Part of a small language model's weights.
Size: width 768, 6 heads of 64, vocabulary 16384, 96M parameters.
Training: a variant of Muon for these matrices, 9369 steps.
Each number is 50 + 15 x the weight over its row's rms, rounded and kept within 0 to 99. Layers, rows and columns count from 0. The size before them is the row's rms in percent of the matrix's.

# layer 8 MLP up, 3072x768, rms 0.135, rows 1723-1759, columns 192-287
101:48 39 63 19 58 28 56 47 34 61 50 65 44 47 66 54 38 60 61 26 52 34 90 45 28 22 86 49 67 73 47 54 33 63 63 48 38 53 41 52 40 54 42 64 43 24 55 35 60 28 32 25 44 64 55 57 45 64 55 20 84 44 50 34 67 47 54 54 57 33 71 35 78 81 73 64 32 66 44 45 76 48 48 44 46 54 54 38 46 59 32 58 48 55 40 28
097:52 49 60 54 69 67 39 36 35 55 39 22 44 52 64 50 49 60 61 61 45 74 57 37 46 61 56 55 21 53 47 43 33 50 58 53 35 54 38 36 34 71 87 41 21 31 23 47 76 45 51 40 38 75 50 70 56 54 49 41 57 31 39 41 67 46 62 44 51 74 54 14 65 42 60 45 46 61 19 55 62 70 43 85 55 50 42 72 61 60 41 54 65 69 52 44
101:60 47 67 35 53 42 52 33 72 58 60 80 39 33 30 79 47 44 55 53 34 34 55 59 44 46 64 30 60 46 43 75 55 42 32 39 75 56 36 59 62 66 30 44 53 21 41 71 34 54 77 72 60 67 24 60 22 49 56 35 60 52 59 58 62 21 82 51 43 54 45 52 57 52 41 50 49 22 49 51 55 43 49 56 48 25 64 42 51 56 52 55 59 90 31 71
094:58 50 51 62 25 40 70 60 50 55 30 69 39 48 63 49 39 60 49 48 65 78 45 78 60 59 38 64 35 65 56 53 65 34 51 72 52 62 43 31 53 61 57 47 19 64 43 54 45 58 72 44 60 44 62 51 68 56 39 42 39 50 19 34 27 64 18 46 47 46 55 50 30 55 40 73 51 76 34 44 31 36 76 25 42 35 48 31 42 35 79 49 43 58 53 23
097:31 62 55 78 43 69 39 39 36 47 49 48 44 59 33 49 43 49 30 48 51 64 48 49 34 42 53 49 37 51 55 83 42 53 33 64 57 28 58 52 59 67 33 60 48 60 56 35 59 71 56 27 36 36 52 42 33 64 40 44 59 44 41 51 34 31 54 67 56 54 33 48 53 49 55 48 41 38 56 51 53 64 44 60 59 74 34 55 52 58 38 70 50 69 55 64
097:37 41 66 49 64 74 48 48 54 20 66 59 52 72 44 29 35 41 37 40 71 53 82 50 93 50 48 59 82 44 22 35 56 59 52 39 39 34 36 48 27 71 43 45 48 49 58 59 34 84 46 68 82 61 45 55 62 73 63 33 20 44 17 57 82 59 47 48 25 31 45 39 33 37 43 59 67 40 59 66 52 29 35 44 61 43 70 48 06 52 40 64 52 49 48 25
099:66 77 43 52 61 67 36 27 44 73 36 54 64 64 53 57 27 51 80 57 68 65 60 27 58 40 65 46 45 64 50 47 56 56 66 50 60 40 37 55 52 44 58 30 44 63 50 46 36 57 32 61 51 51 35 36 49 60 45 38 52 34 36 60 42 45 37 36 35 53 51 52 58 61 64 40 44 50 54 44 38 59 41 42 77 55 92 46 55 62 59 52 38 38 47 80
101:23 59 27 39 60 30 18 41 67 39 67 43 42 66 55 51 49 44 37 56 24 56 58 64 46 73 49 56 53 39 46 47 35 62 79 43 81 54 27 45 31 53 60 46 45 42 52 24 52 59 80 52 52 35 28 50 63 66 48 48 47 40 23 23 28 27 77 42 30 54 67 69 68 56 64 73 37 83 88 36 36 51 67 27 48 37 84 49 37 19 53 57 61 80 61 43
097:23 54 40 61 27 41 38 38 52 40 61 38 48 79 53 24 48 68 29 19 63 63 35 74 45 50 48 44 71 63 40 31 70 80 58 57 52 62 63 58 62 32 32 72 39 04 57 40 58 78 42 51 38 60 42 49 48 65 58 84 29 22 51 42 45 26 69 63 73 79 24 34 56 53 75 54 64 52 28 56 49 54 43 40 47 51 39 79 62 50 41 51 42 71 63 52
097:53 58 26 44 42 54 46 73 34 26 54 59 55 51 71 39 47 72 34 32 46 57 25 50 35 46 75 56 52 69 63 49 63 66 74 69 51 47 33 52 35 33 60 46 69 26 62 73 33 31 24 91 60 53 34 55 42 37 49 64 27 53 18 54 45 40 52 12 31 57 42 77 43 47 14 70 51 56 47 38 50 52 58 44 68 71 42 41 76 54 42 42 38 61 44 35
096:38 38 54 36 47 59 40 69 48 37 42 50 73 60 68 69 38 70 47 43 64 47 66 55 84 72 39 37 56 63 52 68 56 53 24 55 40 52 43 22 34 74 58 57 45 55 25 43 59 57 19 54 36 66 57 44 48 52 55 65 35 61 36 39 61 35 43 48 47 28 58 56 59 50 19 26 39 46 45 54 45 76 70 57 58 17 22 38 65 67 40 40 94 76 63 44
100:72 62 53 57 26 38 18 37 74 31 52 51 22 81 52 22 39 55 51 44 51 59 67 45 52 21 50 52 66 71 60 41 69 70 51 50 67 51 30 57 52 44 53 55 50 72 41 39 63 56 20 63 19 61 62 66 38 33 46 29 35 14 71 72 59 77 36 73 36 57 25 63 57 57 48 41 45 58 71 76 52 39 55 46 55 57 72 55 24 61 40 54 43 53 56 64
103:28 52 44 54 68 36 42 44 51 51 48 54 43 60 29 49 26 53 47 54 42 26 66 39 42 49 45 43 47 44 33 14 72 53 29 38 58 54 26 28 58 38 87 53 80 60 71 53 34 35 60 56 73 38 56 05 49 69 36 80 53 38 30 74 59 48 27 46 30 47 49 21 82 31 36 59 61 46 81 28 59 29 33 46 42 44 33 58 48 63 63 43 61 70 41 48
100:25 41 74 61 63 28 51 60 74 35 75 16 38 53 25 50 45 56 30 43 20 58 71 54 49 91 67 41 32 37 67 55 42 26 33 55 53 49 40 48 54 47 30 69 52 43 71 41 59 43 37 27 73 44 70 44 77 78 53 44 47 59 69 27 39 62 59 23 63 71 44 58 60 74 26 63 58 65 61 22 41 51 38 46 63 63 37 26 33 80 46 55 58 32 42 67
105:68 64 35 63 59 47 51 37 48 66 42 58 57 74 31 63 60 46 41 55 45 71 63 45 66 34 47 37 59 65 52 46 52 62 34 43 57 53 62 60 40 41 65 64 62 46 40 31 52 47 31 40 68 63 79 79 60 29 48 49 44 45 09 41 71 44 64 53 53 39 34 65 46 52 73 57 53 48 58 34 50 46 55 35 59 51 25 29 46 48 58 45 25 54 25 72
102:56 62 82 41 44 43 50 51 45 33 39 79 71 44 32 40 22 55 77 48 71 87 47 46 44 60 41 41 67 58 39 32 37 33 72 51 38 50 66 48 54 43 54 66 61 58 53 57 35 26 52 30 29 41 74 57 52 52 61 71 64 57 56 69 23 34 28 62 54 42 31 70 71 71 51 90 40 58 58 45 60 66 30 64 53 28 73 49 44 43 50 58 57 46 38 29
100:14 52 68 52 63 48 79 28 39 49 30 40 44 28 70 36 29 66 46 39 46 39 67 65 64 56 64 52 49 74 55 56 25 26 50 40 42 32 78 43 35 46 31 57 40 58 71 36 46 50 51 31 66 42 47 28 64 75 35 44 55 60 50 60 43 27 66 74 53 38 61 62 66 66 45 49 62 31 72 48 66 29 43 56 69 41 36 54 45 43 32 57 67 76 76 54
105:49 61 33 67 28 64 44 45 65 65 65 52 51 68 71 51 45 27 75 43 31 33 63 60 68 59 32 64 45 13 55 56 45 79 58 37 79 46 73 61 41 27 64 47 65 30 46 48 42 68 45 41 33 44 37 35 45 71 56 46 21 48 54 40 42 57 50 51 70 59 48 59 55 37 31 32 50 62 41 76 73 37 71 58 64 31 31 59 68 49 45 42 62 65 58 67
101:54 58 21 74 22 23 32 35 83 56 46 48 23 38 67 70 42 70 63 63 39 57 43 44 22 49 48 42 53 46 48 53 49 41 69 71 41 64 50 59 35 45 44 48 18 48 56 41 99 63 60 48 69 86 43 34 46 39 60 40 70 28 53 29 52 32 39 28 53 59 50 62 39 64 38 25 36 62 52 57 55 72 33 28 36 26 25 76 82 63 63 45 53 53 41 50
109:44 34 37 50 25 36 71 40 43 61 59 35 57 53 19 34 87 28 31 45 31 44 40 39 53 61 71 68 56 34 60 37 36 44 70 52 65 70 53 76 43 34 47 54 33 48 57 99 60 53 46 41 50 31 82 57 19 56 49 50 45 67 72 52 59 54 54 65 51 31 71 35 68 61 67 59 54 45 57 32 60 82 75 43 55 42 23 75 50 54 47 64 55 49 25 63
097:40 21 52 58 49 52 46 58 59 48 24 48 55 40 37 53 36 46 44 73 36 20 29 35 41 40 50 53 53 10 48 60 35 53 18 45 60 54 70 32 42 50 43 27 60 60 70 72 48 34 72 54 26 72 57 88 74 42 27 53 71 38 17 25 29 56 25 41 45 59 55 54 33 70 45 59 48 27 57 32 32 56 49 66 41 63 47 54 49 42 08 67 53 53 39 53
099:46 57 35 46 49 76 40 32 32 79 41 43 54 63 37 54 50 33 35 62 59 40 56 33 29 46 40 31 40 35 51 75 44 50 64 47 69 52 45 67 47 66 51 45 48 56 29 47 64 44 37 34 64 37 69 54 55 72 45 38 49 44 59 44 38 52 70 41 72 20 57 54 72 23 52 54 24 26 40 86 74 60 59 42 59 35 65 54 49 40 71 41 35 56 26 54
095:30 43 37 32 36 37 66 84 50 51 48 48 65 52 53 69 35 46 49 21 62 42 43 19 83 28 37 55 53 43 38 27 58 52 67 41 48 58 31 44 27 58 54 31 42 73 25 56 54 48 34 61 29 49 33 61 50 67 62 42 49 48 52 39 48 61 27 55 54 41 69 53 59 37 65 52 36 41 53 29 23 22 41 48 62 51 60 56 70 68 42 43 45 60 52 28
101:38 60 55 47 62 84 65 39 50 50 75 70 67 56 53 48 38 45 26 45 69 37 56 41 50 78 54 40 54 60 72 34 34 62 41 36 45 54 63 69 63 55 42 52 64 53 42 36 69 49 59 25 64 38 41 43 30 48 62 49 40 03 51 58 76 54 33 44 44 26 57 60 05 17 27 32 62 53 50 43 44 25 47 70 67 30 61 61 39 55 58 59 50 40 80 50
097:60 57 68 55 53 40 63 32 54 53 33 90 30 45 44 51 50 34 29 23 37 20 62 57 51 66 64 41 69 53 47 40 59 62 46 57 76 58 59 58 44 21 35 72 43 65 59 20 44 34 42 44 57 50 40 43 53 46 45 43 35 58 52 46 64 48 50 27 37 57 55 73 18 59 44 30 51 34 47 33 73 45 74 52 58 50 29 46 45 60 65 40 50 48 56 61
098:20 37 51 41 58 44 58 83 58 30 59 59 38 37 52 37 36 56 53 65 62 49 70 61 50 45 67 31 50 50 55 36 46 78 49 71 41 29 53 63 33 46 50 44 41 35 29 51 43 36 37 22 62 36 61 29 58 41 23 66 47 41 43 30 65 43 07 66 45 52 64 48 65 29 67 51 34 33 47 51 65 34 45 69 35 58 67 49 59 76 51 42 99 40 67 77
101:51 74 32 36 77 68 48 62 29 61 37 49 55 34 63 17 48 51 44 47 29 40 27 30 38 41 46 43 60 94 61 46 63 26 44 86 25 38 60 88 52 28 64 77 48 43 06 32 58 24 35 60 43 50 26 55 63 38 41 50 61 55 55 32 79 79 59 37 50 53 55 53 80 31 25 53 36 29 43 46 57 41 91 43 34 84 47 40 48 46 41 49 55 53 34 41
107:33 64 67 52 43 43 35 69 45 30 35 38 59 37 62 51 75 41 35 54 44 48 29 37 31 66 25 45 45 70 50 54 54 77 32 33 52 62 53 44 40 50 42 57 41 68 45 89 20 47 55 48 26 55 89 65 47 31 30 42 50 73 47 58 54 67 52 56 56 35 63 58 38 42 67 91 71 40 32 43 31 59 43 75 42 61 31 61 44 71 61 27 50 46 48 72
103:86 42 48 52 56 27 20 61 42 36 50 61 48 45 43 84 72 51 36 54 69 43 49 49 20 41 49 34 51 41 60 65 48 63 46 35 41 44 37 35 38 64 74 60 47 52 24 27 30 25 36 68 37 46 55 59 67 40 76 31 72 51 48 45 54 50 47 42 37 37 57 31 47 61 42 32 68 81 48 81 64 49 45 55 57 49 73 32 46 57 53 33 54 17 74 62
102:34 71 77 45 54 44 61 77 51 57 68 50 38 68 39 46 60 58 22 50 57 27 46 72 55 48 65 51 58 44 74 73 44 81 49 51 43 49 47 21 54 34 35 41 62 51 51 23 46 77 34 61 49 57 51 39 33 35 33 47 27 48 55 68 38 48 54 43 56 73 56 39 47 48 39 32 76 42 51 47 59 25 23 31 54 51 80 58 40 73 60 50 45 71 57 41
096:51 53 35 37 58 63 36 74 42 37 58 48 20 51 69 70 59 44 52 43 62 52 72 27 51 37 50 61 49 43 12 56 63 22 53 58 45 59 61 54 63 58 48 39 68 46 58 26 36 30 33 52 35 45 37 46 65 58 44 65 43 47 36 63 64 63 54 26 52 38 73 40 43 68 58 91 18 55 40 44 71 47 57 61 54 47 38 57 62 62 60 41 50 54 54 39
099:46 61 36 37 53 37 19 44 36 59 66 48 50 73 58 36 47 50 58 32 70 32 35 49 61 75 47 22 69 21 47 57 53 60 56 59 51 74 43 28 52 33 41 43 40 34 40 66 58 58 59 40 40 54 43 49 64 49 48 36 49 60 71 25 25 29 60 51 65 63 32 72 58 47 79 60 37 63 29 50 48 71 67 29 74 44 63 53 56 72 69 63 57 70 43 63
104:54 67 31 49 37 53 17 61 33 43 57 54 52 45 46 13 38 51 47 38 44 70 54 59 37 71 93 19 45 29 13 55 57 45 46 59 39 43 35 41 60 84 32 64 56 68 52 54 64 68 75 59 33 57 47 82 57 66 35 64 76 55 75 51 33 70 60 60 45 66 35 31 38 59 41 48 35 61 55 54 49 51 64 66 47 77 67 39 57 71 58 50 28 50 55 42
094:56 49 21 52 80 56 54 33 38 70 44 72 43 59 27 24 77 42 62 56 58 44 73 45 56 49 18 70 47 53 47 32 47 43 67 43 49 63 38 37 45 49 59 47 34 44 29 51 47 48 17 40 52 60 53 25 50 58 68 61 72 46 47 52 48 63 53 34 62 26 28 44 45 33 61 44 37 84 73 51 25 35 64 36 34 77 65 23 68 21 30 35 42 43 88 46
097:60 74 51 62 41 57 69 35 21 53 46 70 22 61 61 57 52 29 40 50 69 49 62 33 56 49 40 49 36 75 36 29 44 67 49 58 67 27 57 51 51 71 42 42 31 45 42 32 75 78 56 42 51 44 40 42 67 37 33 25 61 36 66 41 51 44 63 85 45 26 61 46 54 51 53 63 46 41 69 28 35 60 65 45 67 39 29 44 41 54 67 63 26 82 49 61
110:20 41 20 52 61 47 67 41 68 61 49 68 58 67 74 61 48 26 31 25 58 62 47 59 47 42 30 75 51 35 69 67 58 21 46 24 57 59 56 46 49 53 55 80 63 40 53 54 97 73 44 68 38 51 50 26 63 36 44 31 45 51 30 59 28 46 43 64 55 27 70 26 50 55 54 63 56 40 25 35 58 28 62 44 62 61 59 29 53 36 72 22 30 82 40 44
102:24 36 50 18 50 29 50 66 41 42 55 67 74 51 47 41 39 28 73 32 36 64 44 40 38 54 57 60 41 51 74 54 41 60 74 29 48 39 64 62 73 55 67 50 77 65 68 60 48 55 22 59 37 59 36 52 47 42 43 58 45 59 54 36 48 36 68 31 47 41 27 39 49 52 40 57 53 81 54 24 55 58 47 19 50 29 53 18 39 26 19 51 41 38 41 36
# layer 8 MLP down (transposed), 3072x768, rms 0.0759, rows 1723-1758, columns 192-287
098:63 44 26 58 54 61 60 19 36 73 50 50 74 38 45 59 64 47 70 51 40 60 52 49 62 35 46 33 15 35 36 36 53 62 58 60 41 31 76 33 55 79 47 74 13 36 72 48 50 42 44 68 38 21 58 64 56 40 43 52 49 36 59 47 33 57 76 75 80 33 44 45 29 48 45 24 90 47 49 49 40 55 51 60 40 55 33 46 49 52 28 62 48 53 49 48
098:72 59 46 62 75 24 74 41 52 75 33 70 54 44 47 64 82 49 48 52 55 50 46 58 27 56 25 47 36 28 54 42 50 60 51 36 51 42 35 73 55 29 57 62 80 70 55 38 74 56 55 58 50 39 53 46 74 46 17 57 36 42 66 41 45 48 59 35 55 62 25 47 56 49 73 57 27 13 46 42 57 20 54 41 39 42 72 38 45 79 60 34 41 32 56 21
104:37 21 61 78 41 50 62 73 76 85 36 47 54 50 51 59 52 57 58 40 72 72 30 47 56 49 65 74 54 51 25 44 52 35 62 71 40 29 35 53 21 62 40 56 63 34 70 65 29 44 60 38 48 43 34 37 45 29 43 74 31 48 46 39 36 44 54 61 51 33 27 52 36 46 75 38 58 80 90 27 49 59 71 42 31 49 43 51 51 47 56 58 68 41 38 43
098:51 53 20 34 53 50 42 23 55 46 34 56 76 45 26 32 70 61 58 49 44 51 62 62 54 61 50 59 32 42 73 58 64 49 24 56 35 22 43 72 10 75 50 57 33 52 47 40 35 38 56 56 63 62 56 39 47 48 40 56 53 43 74 55 47 33 82 55 56 58 48 57 58 31 28 24 85 56 34 53 57 30 39 59 45 55 47 51 32 56 67 41 32 20 47 34
095:36 41 40 51 30 64 47 62 70 58 46 50 74 79 79 70 45 56 73 56 62 44 41 57 39 52 64 69 59 53 24 39 72 66 71 41 35 56 62 49 47 39 58 37 45 55 52 69 60 60 70 41 56 45 39 67 32 43 45 44 23 38 36 74 71 75 45 45 77 74 53 37 53 35 41 43 27 56 63 56 41 31 48 46 66 24 52 48 46 37 31 48 48 80 57 35
100:54 62 29 41 73 63 62 37 34 73 26 37 79 66 51 58 42 54 71 31 34 51 33 71 89 38 54 46 90 59 63 41 46 37 77 29 62 39 68 46 34 39 60 57 54 73 43 61 61 62 39 58 46 52 51 49 43 58 49 50 58 57 67 60 40 32 33 62 65 60 56 46 38 58 64 31 28 56 61 69 31 58 36 62 39 79 31 47 50 51 74 55 59 21 57 38
103:54 29 42 70 68 36 76 57 38 57 68 36 63 43 55 24 58 51 61 28 50 68 61 58 48 50 77 63 68 49 65 42 42 60 56 39 36 48 67 59 79 43 60 45 09 36 58 32 65 50 66 55 43 20 18 36 60 60 50 55 41 75 66 18 74 49 16 51 72 57 39 53 57 66 36 71 39 22 67 35 31 80 21 31 57 53 44 55 51 48 70 63 46 42 48 65
107:61 37 43 62 67 68 63 72 67 48 75 52 65 32 68 44 75 61 37 39 35 55 34 38 54 46 49 48 60 54 48 71 75 39 40 35 53 94 44 56 43 18 40 40 47 63 54 60 37 64 52 52 69 34 54 58 65 59 52 53 59 34 40 44 77 38 43 29 26 35 39 62 73 61 33 74 40 63 57 78 68 48 49 53 73 78 27 46 64 58 56 48 57 45 54 55
093:69 51 57 61 50 39 64 51 33 49 37 66 68 52 70 37 45 46 56 63 25 39 24 49 51 57 39 58 71 48 43 55 25 63 62 62 51 53 56 43 26 83 37 74 50 56 77 27 47 53 70 54 64 68 71 57 57 77 56 56 48 51 51 38 61 42 53 39 62 39 49 37 70 44 50 63 50 54 79 81 39 47 71 67 48 46 62 20 56 74 69 56 57 64 35 48
099:16 82 39 66 72 62 60 65 20 45 49 82 52 63 34 92 52 28 45 50 33 61 68 41 57 47 62 69 29 94 53 34 28 60 44 74 60 75 70 65 39 42 64 24 50 77 61 38 54 57 52 56 38 69 51 19 37 73 69 68 42 64 43 73 52 50 10 42 57 27 18 07 61 39 60 44 54 64 49 31 66 44 57 63 53 54 43 50 30 25 48 58 60 78 41 64
099:59 86 54 59 75 42 62 37 70 67 46 69 42 43 59 61 43 50 50 59 47 74 46 40 23 35 57 44 44 69 48 85 39 68 52 58 57 51 53 42 38 23 61 63 61 26 67 49 63 55 49 40 48 57 58 60 68 42 39 50 16 47 56 40 49 53 31 49 59 47 45 36 55 61 52 51 34 74 42 44 56 41 57 30 74 36 27 62 23 70 39 49 42 58 37 50
100:44 45 58 92 62 45 47 55 36 43 42 59 53 42 79 77 52 61 61 38 59 72 75 62 29 70 38 59 56 46 58 52 62 52 57 27 25 53 45 61 64 76 30 58 72 59 51 36 35 51 60 42 46 15 56 36 41 52 62 41 28 74 44 54 41 31 51 41 59 56 55 44 54 55 53 39 51 68 40 22 64 62 47 37 31 57 62 62 44 35 43 74 72 53 32 60
104:39 39 43 56 66 81 54 64 51 31 48 56 04 68 45 40 62 62 20 56 29 43 59 76 50 39 33 44 25 42 43 48 68 44 25 50 21 63 27 57 51 24 56 57 43 42 30 58 61 58 50 43 59 45 49 54 39 61 64 23 52 50 82 21 38 43 64 50 31 28 25 57 84 88 50 64 80 83 45 63 52 53 57 56 65 78 77 39 65 43 41 20 52 60 55 34
093:59 53 43 33 53 63 46 61 40 71 58 51 69 42 53 28 50 45 68 45 60 28 33 39 53 55 50 38 44 58 65 62 68 38 73 19 30 28 78 58 23 50 43 45 29 33 78 45 54 73 60 62 54 49 56 99 54 76 52 67 50 34 51 31 73 65 49 67 51 41 44 70 36 49 45 69 15 54 49 52 60 81 55 21 41 73 39 51 60 61 57 47 14 47 30 50
098:56 39 59 64 19 44 32 36 69 49 29 45 66 52 54 60 45 37 55 47 59 52 65 56 41 29 45 42 69 45 49 60 39 41 61 39 54 08 26 60 51 55 40 23 46 51 53 32 67 63 40 49 41 55 44 55 41 25 60 46 68 82 70 10 42 30 58 62 66 47 71 41 42 36 65 62 62 52 64 41 65 43 55 76 63 61 32 41 51 49 56 62 73 16 71 29
099:70 75 37 28 24 50 79 64 53 43 40 60 52 62 55 35 57 48 34 42 78 22 32 63 44 43 40 41 38 47 60 36 60 66 65 61 36 27 33 38 58 26 54 84 70 44 57 50 52 54 45 63 41 53 56 47 40 42 45 40 36 32 45 48 51 64 87 18 45 61 59 31 36 52 45 82 60 43 33 46 37 57 51 63 45 50 46 83 72 57 55 44 49 32 51 83
097:51 60 37 31 60 65 33 46 40 61 53 33 54 58 63 45 72 54 14 50 28 46 61 53 44 54 53 52 46 37 69 71 64 80 78 38 43 49 51 45 61 64 24 17 42 60 50 56 56 41 62 75 36 39 43 64 77 63 30 37 74 50 34 21 39 61 62 53 30 52 67 66 39 29 70 18 40 43 31 79 60 58 52 62 58 41 85 55 45 66 39 67 51 44 71 28
100:21 54 57 43 63 16 61 62 46 68 51 39 52 31 63 59 31 47 84 45 74 49 12 44 55 43 43 47 35 59 63 91 59 25 72 57 37 20 71 63 59 59 67 57 56 55 60 27 47 47 66 49 29 71 31 31 29 68 23 47 58 79 49 30 37 59 11 51 43 45 69 29 51 60 66 40 62 74 26 56 55 27 66 85 25 49 65 55 42 71 47 40 43 57 59 57
096:48 15 69 60 54 56 39 37 53 28 56 43 55 43 69 36 31 56 70 76 64 51 60 53 31 36 90 46 49 61 53 13 43 53 55 68 35 55 56 47 30 63 54 59 49 32 50 50 51 28 38 43 48 56 38 31 64 43 28 57 09 61 45 65 45 38 42 38 40 55 55 52 47 50 56 60 35 41 54 74 57 30 51 55 67 70 64 54 33 63 61 51 22 43 54 37
105:74 33 59 62 30 59 51 34 45 26 42 42 39 42 49 56 54 51 59 57 47 32 47 64 73 44 82 56 76 59 76 51 38 38 29 62 67 48 55 42 51 59 16 39 58 76 27 44 53 55 60 33 36 52 51 40 56 74 76 49 39 41 72 64 73 63 44 55 55 35 36 42 55 42 44 49 89 46 27 43 41 48 58 45 44 62 49 37 34 76 42 31 81 56 32 56
101:49 62 53 81 38 48 36 54 51 49 63 62 59 31 58 54 70 50 39 47 46 48 59 45 42 38 46 80 54 72 59 54 47 61 73 33 56 44 62 45 88 39 80 45 40 53 50 32 39 11 16 52 63 11 49 99 56 66 43 40 43 33 44 45 51 59 40 62 53 35 37 38 45 38 67 58 44 65 43 61 70 22 38 30 38 33 52 29 68 76 58 58 44 30 45 48
107:62 38 44 40 50 51 56 41 61 49 67 57 44 31 53 66 47 43 23 53 38 18 46 41 39 50 27 49 50 42 48 62 42 58 57 47 50 41 63 42 09 40 76 38 61 46 33 42 53 40 66 47 54 75 52 51 53 53 57 66 45 55 40 46 38 49 32 80 49 51 72 52 61 27 62 66 41 51 47 38 33 44 52 80 43 66 29 62 44 49 28 61 43 52 44 61
091:49 47 70 26 31 59 45 47 60 34 45 46 60 66 42 60 56 67 58 36 51 65 43 51 63 50 41 51 64 46 41 09 55 29 84 54 30 36 34 53 37 56 27 39 33 41 71 88 57 42 71 50 66 31 51 50 50 40 45 42 47 74 27 70 79 51 42 22 56 50 44 64 33 50 56 71 43 61 57 64 43 16 12 59 48 49 76 58 35 50 27 37 34 41 25 65
104:42 42 43 39 47 59 58 35 66 23 33 61 44 43 45 67 62 48 29 69 32 45 56 35 43 52 54 45 58 58 53 47 56 43 48 35 55 73 48 72 32 54 67 29 35 52 62 79 45 25 82 55 60 28 51 25 52 37 59 79 50 22 42 49 35 83 48 55 52 18 47 53 57 60 30 65 65 64 61 38 24 44 84 18 50 76 62 49 51 45 77 43 30 15 41 33
095:52 31 49 42 31 56 48 51 24 40 79 73 57 45 41 30 41 57 40 47 62 53 60 57 30 45 43 39 35 50 64 48 48 39 95 40 67 46 42 57 46 38 76 19 43 55 67 20 49 57 53 39 53 50 68 31 56 58 46 76 52 54 43 50 18 42 45 55 55 45 52 37 65 47 54 71 41 55 47 64 41 53 45 60 57 50 41 26 43 25 38 44 58 57 57 50
103:54 72 36 38 49 46 63 59 66 38 77 49 53 48 27 69 44 52 63 43 26 55 71 65 64 64 36 13 54 45 52 71 62 53 58 67 42 39 43 29 47 92 54 35 66 55 58 54 28 31 42 36 56 62 67 65 39 35 45 47 59 50 39 74 45 41 51 70 82 25 32 57 33 64 21 67 76 70 27 50 40 38 31 60 54 45 48 68 45 68 34 73 13 40 58 34
098:58 46 38 23 56 65 46 37 49 23 48 59 33 43 34 52 11 52 54 49 51 53 41 53 63 36 42 48 48 59 49 53 54 73 39 42 54 42 30 66 36 41 25 48 50 47 35 32 55 37 41 58 75 55 58 57 18 63 36 46 48 28 32 37 77 73 64 46 68 54 51 42 62 54 69 21 55 99 37 66 51 51 65 76 66 68 41 55 42 67 16 56 42 33 47 63
117:39 57 75 59 69 66 43 63 46 25 60 45 38 80 42 40 50 32 63 65 37 36 39 50 81 30 34 39 32 44 61 32 39 44 49 43 46 47 58 39 27 76 32 49 45 51 37 81 76 55 54 51 32 39 33 25 47 36 61 56 58 56 41 60 70 30 67 46 36 34 36 56 58 33 69 37 49 64 27 37 53 53 40 61 59 61 65 50 66 58 74 55 38 51 62 90
100:64 87 35 53 40 33 63 26 50 69 76 33 51 68 50 60 60 42 54 58 72 42 70 49 55 65 49 61 71 30 37 69 53 59 36 50 39 57 67 49 76 33 41 59 31 53 33 63 63 25 25 63 49 70 37 23 37 32 58 68 35 25 26 55 41 32 45 12 53 53 63 38 61 51 46 59 64 43 78 47 05 48 45 47 26 49 55 39 28 63 65 43 14 52 54 69
099:41 57 42 54 67 40 38 36 19 79 14 69 66 42 41 45 50 58 79 61 40 59 71 72 38 49 49 32 57 64 37 64 79 93 62 45 52 76 48 55 30 17 80 47 51 53 46 51 65 47 44 44 59 45 43 15 67 26 50 50 57 66 70 58 28 71 64 69 24 52 36 74 85 52 69 44 50 47 57 61 58 31 42 68 53 45 63 68 52 30 46 42 15 41 64 23
099:34 62 28 54 57 41 34 35 25 73 24 56 43 43 43 42 39 56 51 58 34 46 38 87 61 38 55 48 63 56 61 49 52 88 66 47 19 30 56 71 66 45 69 62 42 64 32 51 62 43 46 49 33 53 68 61 26 56 15 61 80 37 67 79 49 45 45 58 56 19 44 58 47 31 63 50 55 70 41 45 63 42 30 75 68 48 69 56 36 59 30 41 39 74 58 44
093:54 37 59 25 67 53 56 45 69 62 37 63 55 27 47 45 47 51 52 41 42 50 41 21 64 49 43 76 39 40 44 43 75 53 80 20 76 29 69 56 51 56 42 28 56 91 41 36 50 34 55 48 54 51 24 63 54 72 60 71 70 43 36 47 66 80 48 33 36 43 59 64 64 43 36 53 48 37 55 37 39 36 55 70 66 50 26 70 71 32 53 60 38 57 43 46
099:39 59 35 61 50 34 22 24 18 47 68 50 74 48 41 45 45 68 65 69 27 50 20 53 44 64 60 17 44 57 71 50 62 36 65 54 57 66 67 46 48 46 52 40 71 53 38 37 58 30 38 60 55 60 46 66 03 28 58 29 77 10 53 43 51 52 62 57 47 69 33 29 29 84 58 60 84 47 41 63 58 24 37 33 42 51 34 54 49 20 34 71 57 46 39 50
092:32 61 56 49 15 54 50 46 60 66 47 26 33 32 36 45 53 55 39 25 56 07 59 35 61 40 68 45 47 43 25 78 46 41 53 27 52 64 65 43 68 67 38 35 56 48 54 47 44 45 43 50 35 37 42 36 49 44 32 44 44 50 65 35 58 13 53 53 58 50 44 69 51 28 40 71 72 35 41 58 72 37 39 52 59 38 44 46 36 99 55 41 65 64 50 62
092:52 36 52 72 65 41 10 55 58 45 77 46 48 39 37 63 19 59 59 48 70 21 65 48 34 65 29 91 29 46 71 54 76 47 61 51 46 40 61 49 67 16 70 39 63 58 68 57 45 60 89 56 35 62 35 46 61 55 43 87 42 64 64 43 59 73 49 60 49 64 54 33 53 26 58 29 92 66 61 31 66 56 72 48 69 46 65 46 24 37 30 27 59 51 59 27
105:58 33 35 07 49 42 50 55 39 36 58 90 34 38 49 41 35 62 63 48 56 54 55 67 28 54 48 52 65 45 58 62 61 54 48 35 44 43 55 63 32 55 44 74 46 57 61 30 48 62 42 56 32 53 45 67 39 47 59 40 50 53 26 35 59 47 36 61 44 39 53 51 46 46 57 72 55 67 47 59 39 51 87 49 62 48 23 64 65 47 49 32 45 16 40 50